{
  "head_dim": 32,
  "norm": "rmsnorm",
  "rope_base": 10000.0,
  "qk_norm": false,
  "parallel_block": false,
  "weight_decay": 0.031,
  "warmup_steps": 200,
  "decay_fraction": 0.936
}
Each number is 500 + 50 x the weight over its row's rms, rounded and kept within 0 to 999. Layers, rows and columns count from 0. Numbers have three digits each. The size before them is the row's rms in percent of the matrix's.

# up: layer 8 MLP up, 192x64, rms 0.223, rows 62-128, columns 0-63
# down: layer 8 MLP down (transposed), 192x64, rms 0.203, rows 62-128, columns 0-63
# gate: layer 8 MLP gate, 192x64, rms 0.251, rows 63-128, columns 0-63
up62 095:434432466419589489464479428510555513583420487468415459527485449533475453562566470496508485464459554362560478563437521496537517541506484460588562520535535522568471556493449480448486509442554580
down62 092:394534529435511474573522441479577549491527483535450437516384558449527508520450471445498479561504599455538476410495522512515567439436552465462568518397463517590584438501456459525477505494499458
gate63 081:544506469497501504503531500426400479453518488462439492625540505438482455445489521552563411507539498512543468577436500534481515502399554567538520445473477422569565417485619493514480523592502566
up63 095:506455578413480491491493541437514450481547426447506479511528582532529437497437491524400426439449535432508490516505482546500516438513551647529492439457458458553563436488420468457461479594444448
down63 096:498530501539523563486463409527568532514465521466479545571511387581508564504559534555493425422543573488469591466492503538519544527506498557524504622524552543507433509560488452457563484414483386
gate64 110:519543560470548518382505478454536478529478594466598479478488508455575527508533520536410416468453555478462539437498523541514532462496560452620487548389550487542500406479564474458471520487593509
up64 107:510559421491482449512525561490495497506532479371555561524533480552470490550521506462552491471549543563482511592555487509406531476547426480486460458470488577511414592474488522623488633564509501
down64 108:535531587484519478449560510536547432508458463560452530509475479454565554484470469557462488452471494510521556466413585532593524374443596432522430446528509459505578436551561440461488485431450536
gate65 094:503541521489539528485491462485436523462577570403532537538372603536550402499486463530516553530535526482463408591576496467600533507458549515397510507453501566434491498505564485442559523498487490
up65 112:402537500500539493455564537364542495518464523562526506472421424498449539469433467488510459563493475502522431583485499579470566544463431558498493429496534516566536475475626450468489498394526553
down65 107:441574450433467445541523485486426496492415467552512488543590582524553489448608385442460517456570489542419473534458492471449460502503555530472479484462526475530387512493528544536447526414529424
gate66 079:559637469405591560577492601476549544485457548499464505578467509478491578480449417513546436495462457463446493476453388532551510493492526423495491529434513561473483494537453550538485472534428512
up66 084:558501445585483459517466473515454461539560500471506515484509518497566453470455483446431478459523529467526627436460401518451542502552562529559488415548416503420530494546455579521445379514425558
down66 089:464476476462491554460459449448486422509507433516456458517479496417478485517557367493395549585562493589616518517478555476433519515527576545464488526505528477548583527471495466520524454528620547
gate67 088:448513448557535438474558519469520547508562561524570548510522486596549533571555463394586421442555481506546499524486559509495461514551496454493517529477569576515495549484536568519508479478324459
up67 089:510468492474497486477437508478456505528548476409449489542460481452437478588519479484526568477534562505440468548531453540367539452477578481390572480385420495525589513539505415514495520417559485
down67 083:546511461533466351467540498572423406508528549562495522487562548515651439493521468562496469501460433453493545457555422502544474468495406486517487465537463509503411501572516522573510478454518536
gate68 105:510478562598496524570431400501485488446531535524484480498467555539426451527518529500456533535442414452489485393436554507586593443481502552506473410411548512570445492524475574420564499513492485
up68 106:475473484470383524525528494523529476511446530486512417531440440497373542445479354495488504520503521547503453512437463451398535531438452516479393443476456581543541415514553540516515477458540532
down68 108:422477444504558433462521421473498519506559485630399471447429555451472456409479502431520528524534507496537497512561497553496563546572507507514470554536407529404549587479599508508490451525480460
gate69 091:455485466531487438528509490510545533478499562520488549469512479525539486479520621577479514478481551477388550479508499432552472508459580369502510499627469603480468498546536592603472475444437464
up69 089:449476495500505473463488472546556529484476431545420555541556442556613497453442496419457539486475515478451467404492404517470591529453451601441494572567486505535539513550581550532582517450465447
down69 080:441536550504527509388434552424442514548551494431456448456499535503429514556514475595485509506496468486648551463457564534479506527503552520489549522517484487523516388496488434394539448421554547
gate70 108:570504525490535512608486547474544449500483428596500461535520414444452467455468482499373434524487554485496483497503462484457491509476567462556568410478550554543460449509396550445622550486457511
up70 107:514491418378461560481510441489449501462563434432422499436433477561494541468489486511377475467603465433478435500539561556527584434484448567457530576473529492529477464542511475504581508476484536
down70 102:487538609495576438563534570546533507495467454491545472423486549549458530576406544534471610534529553528583505421481484445521464492498523527473631475514475514534572512479438470413420537537516501
gate71 100:568444512505536515570556451586467506445524475477415530481472510524491519473477479541452476494539496494530596529544497476556425490438508471513540447538470654445453610441544499616595518500482573
up71 103:549468502525484362481485520496458562339548454545512525482463564454519460535444551532492491522503480441474575455436475495519560459598459497452531521533454573559577501468441590532526586499464492
down71 108:647452512424468451448492431532483551406487485514455438533495561415528449504480515473459490473477524451614418544589512508508485594536457526581538573512517538558547483513486507552549517449446543
gate72 101:436568605483530606513446483434535508523440533485484471504494537473479513490451548571438479536451575508517499506543512610511523497521573533430491477421635514434418546467456593484500457466579492
up72 112:400571446445406526581456485492483512418502569419527502518500467475464492484532550504443427551491413498536500522521526631497543435616467500470490478477463461499448565526513532510532547478631516
down72 114:486532554454436458457514542490533546560429482482512358404528538414484500563458498489492548521432590523531511541515518482527440438571476450494447393503496519583580467466494584453483534480573561
gate73 105:478583481458487538593453493482525481510467599493444489488563548548430546429526482490487478588474489607408465527513518582515491365513467508500448568557486480527554473516537591476508620464499523
up73 094:458532445527484466466531438519571462578615453508465488519503499637570419502505584477451579472456424510479482555469454442551422501516566533476544502495404448525550565466577423522519524510501508
down73 090:478484452562532443489545531507484483487442474467485620491458469598570504436519383571548563446461366512536577467431532425429544500560443519522501469485538511496456501431501420464533528520549508
gate74 103:573571481522456463542447494550499450542523542427392504441492525534443480480426520416408507425562570465529565535488629525461468592545474490543544403508470497459589472487503479530441498494477471
up74 105:579433520501540534485411474525511551377556520559512436528578482456454603560486507413474444440435475465471521468389468461561439461544554439492527533573468546498512516541586549500538532505527478
down74 104:533528513539496464521418496570406568529562404590491469480454532557555495483485493639510480527525591518499482442510479504490572476526434548480477489505485519515553375498467614486537405472447501
gate75 108:416449480439484489445461526532558629458478565469487464525481493467478513618483528485406485527578518467513485455491475541549461584500502498536474520499395473462515517494526466518566521598613380
up75 098:464455506442392528593471596461446537420555453452457448507643497501517485527488476522546404573457567525500503518511649507543492539560485422499535486527495539474481537482533473474513437494456494
down75 103:479453518394496521522509505557547625435492439445583495472462432558503475579495510591520529477534539491567477446463537492577546615521475471501559484550534504468494553499396544499511513416543409
gate76 098:415576505503627541467512497464580507472463453570448482453529473500450509517521446535492414422450521466563462556444450448481506531542477420563532501397580511465546470507584503444538441516524598
up76 100:431530517467439455533560484480528524613435511385463511497481526456488516479488583518504526556519521561471473456488502518452530465634479476499434469601504523489464612502518465584412581462428456
down76 103:571557450578577467523473524517489557485492512544590447488451480447497554471564592502453534508424396472524520558457478558424492454494417472405512393575463484573464431494493525450503527458442506
gate77 102:513434460465454477562468488579539533438496480506468589490467493425475482538499486600508578508556484565469531524493611539524466487414585410521521562476549404433461487419434510593552502486543467
up77 112:497530477453483491494389548510537431479461524521463533545537562548508412468485470614622516485428500389527502551425560460466450564430519418581518471484537443530441480494549581508480542532511480
down77 109:438522544489506581469416539464489488491462534577551611488438522605467531476456600497489546412558487560494432516428460589436539562463522413512538501509468535552455538519481531503454495562506595
gate78 092:572611498528547594427495530470472485451494505580543482504523525513458522522522532462559464506577501498554492557495398505417435554556561563474580552517598486431441566497480510488555453416567456
up78 081:526463381485534558467603487503436489521589490508464519440468470582594550573498536480499526448530547501496520608540528450523552561569526531497528522473557481499489539402444509525592453559572430
down78 083:467392542542463470566449544502574456508433458469373478562506479502510515392497437479520480542466488505470530471500516526569459486466447504518594495508404476513572470559453533387477432483459399
gate79 105:517509498481499506583547474524579485523553513532446372452494588614518555489536506509529513458547467539469560484456500516464500504479474460533405565498440477505422436516426482373534472499363515
up79 110:459441502447450479565499398582520455434541484456392430471503504534497440505433470556464440488437498421518520546518503521507519542520475479460506500557522488492537526436373546347464446553450478
down79 099:496444510472470640482564512542556543516519423542435556495454524429506562555609472484474527515567613470499588433464506527527446499461497522617447490547539531491505496525512415530451459465437460
gate80 108:473545568564466551435526522513516452475463541394430506493408458528508556474524488569397539453556564536473480449438503519574530560519491485529450513474397511526452516515375486416462456471403501
up80 102:543435396532417409555445352530457514493557542554483513525561550457579492508446527467593476481478508499514508563509556537508535511504594531539553487477509515475531543500601456565495576505570545
down80 112:562500437585526548527539631509517444477465540450461514419502459474415454544466570449546430504512534513502560569480459536462454442485521478483512429575473434606468479523516447510522553439379501
gate81 094:483608496469505575528577576433461477499462528418519441532581504495444558439484413524421433474412505514523513498467419579438463458492466479539509523453532474578401469560502548456450525425514527
up81 094:530518507564475483400430543462530535522447538381469536520586468565527442455593467497493455501487483521583506494497516468431602548417504446451567458471477576496485639487528514533466474452449479
down81 095:415522465519509481449539488458560572554503483511401369486385479560472482473629534441514506492480500508496486491399481397531475502553440561464422592498520539450491520449512494469472453485486553
gate82 100:587551499506539495397448506530640473540529506516502560518426506557502449555523479437477500398535493462526608527483436496423540462529515470569554512460460547504439506447574613488520500537444451
up82 094:470493593489534477544465486554490481537465516494414471377445452490514528523519401483573500494491452429403428589530561504521529476530592500530567486559461533485438387542500429438463445549462489
down82 099:469484428515535574439489644519547565428503481472527593623506548516410482498466521482481540493642562464472558529479484445505437485559451479475510507484463467529480453460464437554482444471484436
gate83 109:517560470497454479571592443523444615521544469526544490493542614572464518526449491541429452525374443440582525551495539504551486467495527505542577572609541479465440545543502474531529538491503496
up83 105:599559419494419490532606585549513459543545625451512536493525514539427466517466460451493524471430489443495438486519488515510510599447569479480516535575466568479488504511507566551473481484372471
down83 103:480434505434466564450492520471520545521480570487483568458495439456529511548608417486466524546607433598449539516536503437537471635439462427484504523496505462580525443408536513480534515535443508
gate84 109:446505520425494603545463551551582565471544456441464464482515450454510491617480445455530534523488541505503517501505503488580589508480539480560529569457529518502350565519456404593505515557475528
up84 106:450461561572458514482471448556500485507534467479440474512414558569509526489410446449483576560541475532533520411404514532526484499587477561512443476513556480513431550477452588540442365456501566
down84 099:525612617470514365583511519424520490524496534514475523428426531489490516486482475437451519536463422514552529447482442553513487560536496539534476419569542511443593580502536480412540482528556501
gate85 107:463560521512561557514556489524485552541527469489544514458512440509583387531575477499572521472495487470466468534509489593414538558513487398580458535514588509374432469534603566526524523526547504
up85 112:614429431560467500458440514568578463519515497551513462623436469478538473564498486517491422533430511546577507488482507512526464479541446535386554481539438428527575483444487438512434518444558461
down85 112:493456458522500487415439430464538500500516557593501553429524555430443411495492492453454452477499501478556555468552440536440506538416584488565464499419453548542537441509541486652508573510505540
gate86 114:519409406516485463545582516402514452461412572556519559519473527450454519496539458459431476588535556492499479419556393621464566467517482537560497488428534541544529482514487523471538542445533486
up86 104:594384492540561484420498434469475565522458501514444482488576587543472510481476589520443501411515559480458543529475416494497441587437444498568528409516592495465537474499504497448447453510566487
down86 098:485612623502527470490548529570583527522528486464483511499472539540591424507499480505491559506432430493462448434534538406450530497510547570419549477457447416516464582586502431486430535493508465
gate87 095:542564430578497427402484497519510410418526493424463550463484436604578483548522477516520472553463467519414483475467537562532537539601484463500566433492447477518446469479553542569527462419521559
up87 108:444575401522526447515537527522474398461505553527540492517454529561507468483539506578486490558536500541409537462426512527490439476454496432463442413554519538495499449485532526419361422458503599
down87 096:510468486412477438579529514507483529528574516483493587460481463523557538549522472477463456585416474522442486572522475581502572543584461525614491515560444531458520493496517431450590588541441587
gate88 087:487443386502557521595661515503567464465514519518496419497403495512500643466463473438530515536496422490513503433580505500519487517520562493540444490506516473502471536574438502546476445517509429
up88 094:455589490512524575439592571503524495446488372493464453568498414521562434453494489443540511431447492507498421476510517417475599488542474494524441448503553458589490428462513497396488548517504508
down88 089:536473513465480489491481555489472489394529623475544525404546484427489506521490461430457522529564444452581418571488493472515532529485444383459476529557428455510604555558552507530526600480478492
gate89 099:516536397497526478582460486543558590421504503549545592531462457491455527537552543537482483569422601549554496533467544540488543531524515529512458505506481378470435448459443515416519425590532543
up89 098:549522518521434426511430534461423544509456508526419540502483536458402544547462547570555519629523543558436449545473526462422555567498486534527530513460511488503527430612452507483469498544522616
down89 108:573508504503448483503503469507475464505612424450538569515564537476488474506573462506485570484517486496440389508498465492520410533496406530460416483523432413521564503640484579464421462506557525
gate90 098:437501525498512399591497411489505497586464436518544452527437499499436520550530580553422535432408581488567467522476463536554499520582526520536513473419469471454417398435492472505482514424485512
up90 106:509485525512546423407615456437560524515489487577521570514529429469507513521428520480543503464500508517496575466519534494469390515542510505580517466426499526618533585398474479462444556442531583
down90 108:417534523557494502487432539399520426522455496469530479482480460487511519502561451516475490535437522556492518578529565451507513424566548537462455481390556610413499491576613545533452564451446547
gate91 097:566550458591480434519609482536576510454611519432497570508439522470595470463506516413514477480557511476483450493567474523545519560483550615512609458410519487502517566464507526508471537541494461
up91 101:563456553508527460435555504576534497480523453410559553499478449493502555468468570563426505520546505528516631430399440448485509466559508448377495500552484526546529494490391526458457457543529456
down91 103:475543549511531470489515536521472495476549484415411482480523530594526519465490468492616406470396572470492498519496513554439536465575417614558578466460536473408487473415523498447541442454480480
gate92 096:453531495509528531457538592485561497467577530551583489485469403560475514510518396484410402542453461501531535545471471508531444573508529564487495466516468471572623442486445520405535546587529491
up92 106:504501613487420495529493549491505520489518473510532424519544473489461496531529421476568431448422569563437558520471543418624481449551459528489561529486487474529543541509439622449429511527443589
down92 108:483562522490520510515532418575426322484475548517410511549483458503510582433566443492490571517516598452551465496521510399499432558513415475513505442495531481445498568489501505441479503541517454
gate93 105:497610603609490502425557461458483536511478504616479612435412583526511491464469514585432523445475443488537532468514505562466516491496522537447458523485512504497481482561467515576513568405463481
up93 107:526618505509576518549455548578501392479493547513555443571577541565489478615537464453558457565499497485471531578489544496615495483486495550477487532562457544525529512517561457503455383538488492
down93 112:466491441525544416517476515427453528464559574504528503518608535526456472526560515406635456476579512479461439532531567458435558436464546425523576532480440456455481504491594532512487435486514554
gate94 107:476429518449508544512471522457509484541509549462469440576497518581522463488543463397506515540412555651477450570514511493439557515480535488528490570578519555392540429448562467425501445564504478
up94 119:464582553450465526438500458613596455466576475533463539496515492428459496512450456626398429501517491526424514537538467581499406481504478542523456405455530509534511524524487559482557503457493573
down94 120:402413470607554524507514469499500472551456494541508532519372543537482592465487578483514514471497537466553533450485490563444518518488434537462467580464499498534475498479418544462503411406453375
gate95 078:543404513463477520506478554498528423465514475416445432542406564515456412507481523449536533515457514517475442490501540450526532439461505597501526498464462446521405410520469570472556490619553397
up95 098:540480541437453448528552475524476496566520474565483495471447490470508521612633591512526493522568544503555529494577555571434472455450525451505468460407468517484424431425590451442499517524565541
down95 094:401609469568463437457433560472515492555467513523481546524628476544403487425431371453513535456454475497545510540406475474516464520520530468499449444436526498518485444503516456473501529437436526
gate96 091:558490542491595543538534468523423561606445500581520566494433375458522546397481469408465445526544499572499545447512509459498575514424500467521526460510497477468470505453463513607555540542528475
up96 100:522483498598369505460431418506492488529478545501489559473572534515477495586573428466517547459540452510552458541459520524408469504530530421519563450384535540491412433568540524512558445491491544
down96 102:425521397512491437475514427530509478519500412491509440530556526491396469477526500473580576474503432508538512512441513493426420387494470501499420507440507533564519427454576509470442459428390500
gate97 110:466442483517543529475602476463581500467521534467462438475480470423512529503598444433533388470442501448482545549587473442460465435477498444568475580510479478426568572536592435512439523468510453
up97 092:483441563527511479569550443429447540566478492512479474468494597487584416549487523492539482519541579535493395447524502471481512566400448434542509494464392537590503480397448461497507499426474553
down97 100:572511392438426521461449509466538476463538497508500602576559509559505439540433586577563535527512441468473573485460547558541564439507495483587511498516549414506419550447490534505552514421507554
gate98 101:499446521530528554491492574578509478422518535387507522528489492467510514453464507487500454457542507443448527477477528566519559525458444469488594520527557433486519471585479574638497661458437476
up98 093:498477420501426590497540475423520492508531539518505556547486524550460447479551516525559520571435470592515484535531525464559533415454592500511416436489465550525553492414504475481483397485585627
down98 098:581464407546499577417485456475478493465405532581437533514504522573524530547561394462488544500486544566489554501404533450474486478444560472505460493540449556404557508476580539438476496568487440
gate99 114:525554526514509484481579451558538531524602477513501511522444591480518460579553454478545552483519536538467576446519562577403534491486434547529434513591584451482517454491616530496413472439433478
up99 109:501511456533564457575527602454469613443546507489522562474520454496468551501528598525493516432531579545580467505544554492513451531487493403511526442410515510476470443492545479395440393479487434
down99 104:548510526515477433564495469504482464521598418496499388523477571375508463583479466536471496495456543539455533525576564564419480544481495468440418470589501552466532484484526513538498617501485588
gate100 104:556506437534588539485524414440578522478497602469601440517542527404485507456546496520550463530508442463494473427539568527486502528527567469560454589472612451428425541510475495429550468480510485
up100 099:561498534492466539602487459481482522439566570496449585381505478539489398396530559502493454430474520593481451490473517348469498480523549491494475528473419493587488475450520527520471463523460525
down100 102:478447488662493469448536473551544468478451503489571515559510540451472582518508508489628558560499521513520606475487479504555473456428555534432521549546533492511596522508413423527470539476523571
gate101 110:633496524545480512583487469474528578480474469515490545538413564563392565500460519415438446523504488591500463533524552477523500537420534550531484442385521502510545538533460558479489494513411579
up101 110:485471456483421414484515471487471537511456440447484458478575445509581433463457458530559483553553454492454437462420534474440540481497566465592504552504450491505578579493564431378497412572481534
down101 111:524536429456526406394488518613505468418535525454480453521462493552543509441501506509568517429403502610479513525486503476483486465544455445437495421540571423538501396528462496538468549471583514
gate102 096:627499456563498508535447410511525483602546364443492505552539460478444504553513478488484420476537507477484505463488503484488466534548442470475523550529400474532518458507552580474585547578424411
up102 098:449390575463521496539575558470542495436454503544501536425452446530538475586555500507498515586521513537445459485463535474450490433524510545483457370491465505501463536451382435480497551514605572
down102 100:458523557606434543492422505471512424590498426443416538493534511600522431512493501577511501416477480584513528488513470608498583471497497479448537486504454569475510544445555451508430499520512396
gate103 107:524553541464562575501607495511510504480548548513596519509476496532501548525535495491416571536485536570482570474513521635429626462549503470487454519587494437572523508532499563471497490528428403
up103 102:474556447527535558421490468393520414556505515523560542518500471551429508521545481510404492527509462415563518574526621493476451571457505473444530496464569510450517497587561621546488526506560521
down103 106:416491515388526525592518517491506434494482542478514582496443494447554568472534521464415524595517494509464580429367505419476443474535504491499560518488413600506475513481480470504546514522561587
gate104 089:448505502451506482482528385539497568429525476562455469503467459590537431486550419473456481578489499432504479537540456372492479421510461468530524548544553421458437465595583505493556512529583466
up104 097:556466440553470489476490565581571419544541469584462497456532541495448498590453523464503439440505478550433557460458546538484521612433496517512456421502584487569474406576429497482486449499540567
down104 094:425490458464478387391498458494485527463437455507420511481462438453497494540510391532501514529518600492590440502511512513522439457565373512509508535493534498535634498434534464472474522432522464
gate105 094:495447391558499526502488529561465476591474511549465558528469492589526506513518569476542451525566524497530617474503467513485557515534388431466525608551471525441459436439630495480554499529534469
up105 096:527543413527500498540512550493497535535431484474372423474507443403499564531413559531541507515550559542562577504465357462494556482514588499522505435489504491533536567583536504511505416503496448
down105 100:548504483508398527574460582523532454564492495510479495461502570508519527530474456484417484535538465509507488439476504482506483494407390547554575613496558494566484612562492576603538535487562567
gate106 112:474388486518497590480479402546508524557518365501523541563535484556506568526496444558402480457472565567532462452585566570432498488504446389551467484542488544483446462505518447509498514539512491
up106 113:532410544470453506520510462542510510502543434489465486480534509458450601497495526462466493438487559462440449462526573594553505475570584434509500463571447509395469458517542575487506470588348484
down106 105:471507463515519570418497513559462411398529537511433550464344515463503538506573498456472514460538604531533461505558545502506469466488455426451488553444490530498620571512474541566506510507440440
gate107 101:509504534500440587450510457516506485460499461599511405434417478585591419493522434485509492473535537473539519419490436425440524578621479476505585469499507500402460499474505425521444519523459532
up107 106:455588634593470513525435511456441456525403525518500563514556543458470448428543553622454558492512561486570473557457510515556503506539454479456527547488444502517437504492490446540527583502558559
down107 115:447530583463520473435466470491516498494419568484519489498546477477417427425458481455493547484481462537406404598562592457518493515469562531393445453419553501467469566448483562507565552547518520
gate108 096:519549507515455545443538539407394574481461515575452493521454492567436452548506502394485565558446532551560460449536469440504451471535525408544560415558495438546488542457456473480453469539554423
up108 089:508426563513540496446490423416405524622525581442498436515517448484512459534512530473503456521453570403510571543488580522486451489465494502476431503546473400436467473500486517413455447579482432
down108 092:439517450560477485526497516489530542436556476403458571541530537511481525485501544536530542562624475506482436531490473524507424652372445525521503517483590514478462477528434526491524599548447541
gate109 090:591538482594496496470560641421546493437554515490632523540485477425553534546550502552535453469489563505544501503502454496431427485459562511465541555461458552397531481494502482420526492460495455
up109 094:462394494613476466475520632528464468543503515542489520552484491520518497511550522476462413568430465516434498508458454470558497516497603544513523441574486454594533464523494637540477463558481566
down109 095:481489580455513566417536504463541411487525500472465527602483407528504594503475539418499506484458528444497530493419486479435354485495467501510542509481561567479491580635450497451487496559493475
gate110 098:471452403513538542569502569490460583485538523500532529476512485639511509525604515491523466503495503435584542487445526563420453471544512518516447464482561531460522538514554494493397595534621558
up110 099:571454580539444419479506429429471444505546464459474455496444446519567586496473509369450488537515529488499526525475521572454563526489520469477479453421547526433417391465440541444406495494489532
down110 099:514532545465442593538528519533484491548513468505485466510420519395529510562496493602560532496533587608490507443503592470496520419558510475544554517491413529559454559543407479472432430473419539
gate111 094:503489494480435495457527506581553363522460597455454536504494503523433402466535501457513501596574529520424476514496460518546448448508489448512558536450566578441530509453466590534487459474549618
up111 088:538488547476569464463533551459452485612477406579462448458445532530470525544545425530449477517542456366461470526562532561558579515509541507466501571405463465528543512545515567417555498482536453
down111 083:451470508477360501478414543479551486472468533406518559552515507449388460518393534546440459448466434552597532473474455524457512483491522581462500487531550416515477415519530449557525536474464452
gate112 100:458398524425516515538516393434487554434535468507542470529498531503464483503475513451426434524468532461411493567496413477438495448539555544467540510446535456412488440453592528537579486523464625
up112 106:565573507539480462505448530569510451496501506554502569469427499566466614434466544593487553471488520461593441485430651525526466474505520542511456514531434549533514497456622455502477521493460437
down112 102:496511521519527509392541467551484525560409490544497541482416510484525561430564518402554455557512510572577587526469450520564418541488528514439407513508499472552576483475386551501496555531544564
gate113 102:410558464563482364459519571499450489455504486556566424528524511487315516503464449430485532507415486476473485417539507578530554514489439557478514456501524509529532448496545505452461547513452490
up113 097:479526472525435465572480539455499497409422559498502425529456490506487466538511484417497588490529585555530494504542429494576567489440480535549498528539612536545541507486531410545529521345440541
down113 093:630515616537544400522435504500529439564490467458495528461446474518547485451591613537448503431515528492517545533580486529525465485542487556489519554486494552515450554449470451521545484632491459
gate114 116:468523511600436505459443548405427500494551419504465555534478540523438554458429542575542516495478550521460530558434532516571490463448510489544542427475487415485542573410482493578485523499565618
up114 094:524530486478468534468560529444496524537506542521488457422464533434488488563622385493531498455426561511508525419585497444522443476495482470532489548538400621458589447505491439427479495445558548
down114 093:545546534542561459504524477647483475494459474524573477459539431530474471416468501496522495452595411434486488491450567484480490461527492520370479533482536560529525395522555542553508554618482489
gate115 122:475546409524557485528591474436442491517616523469507513509476455429434495500573471485474570520479593544560528477446572447482548576419499513587517541476448402583465509500437442478509481441560505
up115 109:542542587438390493477493508493557413556481480520478500480526560572484497410405509504513439439526508430488481547570468565551416487575515469499470476474581590462463447460528593507489585568525487
down115 109:454487536590588611419509555483537514542440494534546540518444468511474437532572537494441463457540510519484521533426501435523596470545519496412566442535470589421523577463575463532463514554469556
gate116 090:508541524530523430446518517477557510579610479393485477537482499539568550552485495511492463545457576504545521481454450425449535569480553563626619544568451561479502551505475554470495493533573553
up116 100:488500565491442448504559455467478509468538508521539477491558492566515471487537543364482568452495542441498490408517518541549478609507482528549542487528450416349534544589551430520504503583551537
down116 104:508450584527487537499527499474532467535457463471493557509461549518423365513594484525586446460484516522555459481502466526531533467562451398415496499453612519547462497525521479604504535413433422
gate117 103:522453507487622562517503544470456474520585409428473558483522422530525544495545481467522557504567526514474582561544525537469482525509462536562506428541628576450510423548492437491532569426445448
up117 106:513455469479469464442569449414506506554503523493487554506437462412507511533555506570490497624478585451463521569480591445457522582556516429520449570450529418461543505427535485427489515406553500
down117 096:472452529428442476480492469502505468466482454516531522411488567421460433566589423502524528490491493606583557427503553470508517500424537465460589531428474584531465484441483406539473543434481409
gate118 103:472543485508532414550534535544587516538516497576502460528527485524568420487575482502514456541413476483420480513498467514507489422441520535664382457492548580459469527497552520573579551475509475
up118 098:441494401520476523450487548421422394554485551554525489459468551529533541525466496510434579504517575541452418521482606501547533489464545489414535416499460502518464429521552475492547437461545387
down118 107:529516470540563442372540541482450489513517636583536500501505500519399514515389531529502383481464466511484530456458433579501470495560524456510548449516439463484579448473589467517496558532493473
gate119 112:547646517503451570482534491486506451514546458455479519491463525485502516464531493484454482476456544541566561414421472584478387584522479462459432475451477488424497446534490654472501537489430536
up119 086:503662505509522556532547431516519480494483449562527507430562580470497491450503517453465433485516392557519468484446521558475433462625454433469440460503551506481535492554487612445485514506431505
down119 106:459570466381452598456455436552482475558537498461547466549478501495587581538473442628455507548504455438492443455444548488526428488505415464423448505503548514517493464530448576529573464506519503
gate120 090:502485554499474619415441439473553470562514490474534493528533497556509493485535496503599519465473530413556525525531590512594574483467509519459427522491471559503512505525427424510634596490499405
up120 100:425500484494473491457426531444462426542572524577546453502600488582492473589433487472540540440530517502577486480519454570480370503551610513560538434470465518445547478499498430485468413504515523
down120 109:521596525440466427554583491521407550498443469554475546503433496428464476524525457513483483551546403563469553517470492564491423503576424477514545523539499416483517509448446558433371464516438479
gate121 084:528522536402586564501471529493476497481474578496514579538482530507449500541472538474543440549618465500487557463532512467486467518472472407483554573482465451473515410591368553447490499621481480
up121 092:472501511517460502567558553445487481516444340559502529502453516441477506443479541489478495462552446546471422587493492477491473548420479492587559600517599484510462516508499471569550575506533621
down121 087:450504553578495533460525559512476515477323497599469562536460461516395553492459551534628530480497484470447437581479555514444535439454480485476468488521512476468536527586480462510474558541552490
gate122 095:483528587429442507480452404467544530482447515573532435503522491539453427612484583462482510405488596395451501490489492505437566500479463494547524577446527507512476484481571444528602466496470435
up122 115:532428482461494455488430427509475510522445538570464463449398583501473499510435542479574530534514513335525476524493449525511578453442479503456519616440591556465532456502519517505500439534510421
down122 112:529485436527493539514554574539487426534633536479550411546551479439483556513498591472487518524487469585475398549504571454552403509510453470542487509523483467574585486567461494454430495452561552
gate123 091:432552470539557388535558447481541536448556583438442461487573500436524448516507487583468558502571539544517454474495522529428556497461464530530421503515489578510528439464474528522490496518325487
up123 081:445660512577448497434561515436544441535558518479607485562496539435535458523538523470470511387552432444524545464459534572489477456547478501498455508484440472489578472477509424551489557557499528
down123 089:469528561461576613561547437435507487525497424495479513506427436550394466502513469439551452442469506547478549465407516453630432547500521491521530515466533421589501460477541438465529488515476564
gate124 107:479508581442533565469511508472465544476480473548546506453525458516456484475533436592429462527459485474478553455461558433394546484493543371633448629499433448489539496531541540501489552496480543
up124 115:514462463556506428410403396538496539510501475592440452588545474455471479470481522545500484527422535510463508556522504472491572555499498520582447487614515452574544420536494409461509550550575526
down124 114:548480584442507516549519492344448449458534448436544511449546491451483598444454473523471493517452467465426477487510454529546477440605598445548500507461426542463461562581528528432472518466531515
gate125 096:474423495588396506504517472552455534511445459481427565489429607488449481532509532413502483519518449480444548595454469576495519498482605499446481428511447517535451539540550468497458390415469525
up125 089:486530530516461586540502470487487537477443604484522527480588600463524442516481516545601518482464440417459511461447529537554443488524511517538507524474553529517599515454647540440595459496561437
down125 095:525377492413546494539446543569521498456540573517507461427619439572476500563448468415402513516507524447525536525480481539475529523530614517579541555429545451578484469515464475524494519532456506
gate126 090:623530474484555582456626594473479396557510493508455492473458556607512497504564470483536518548516500514505471549561461495580563480497483512581540534447478533423549571477534576461512543490563486
up126 087:552534494528470524455563445454435520507418472489540492462560543542449592623542507525529578536463491532549536475457434467541490489489446451459513636482434396442553532525547431477517510572564471
down126 088:561474407466509499486458476623444459538412466474539519573454516534516429434485568417586477480482473553467538357571480563552575441489534474537453526516557518494506493449475524526453498512474424
gate127 110:493545520597590498393542511504460527466458541481504439479525442576550411505542423513561607515496542537498528428519592468544613442509431508571498538518501480540476524529517499549419498573553539
up127 114:506538463444465503574444461419455396453485595530419444442451561415503582466487583513519461500479525509472496555494462519479429481368591535506488509543451506543519470465516477398540578506490495
down127 117:454507480562568527493580553622507466513526499461535464538424443435412501531503595429529548490458511532515537585444504444417370464453471530425509461572499460562530437540486470470484484508443511
gate128 104:523425469488469527510532466450605500625419558432496542501532515548517534549507538497419495481464544628542571503447453510510477525476617528484516557518412486470527552501456483468490483638493517
up128 104:514537587580516544442527520484544471430448556482514547498467452458524559505560474601391459490500411509523512509554551542510496514471569450412484510394435536599616484475474494502537446437476470
down128 102:453443506483413534516506403601590515413519536458561482528448493582485554436438445552473504517473531485527492569499570556455507460429508484546560576462445469448446529591516435390520508479513517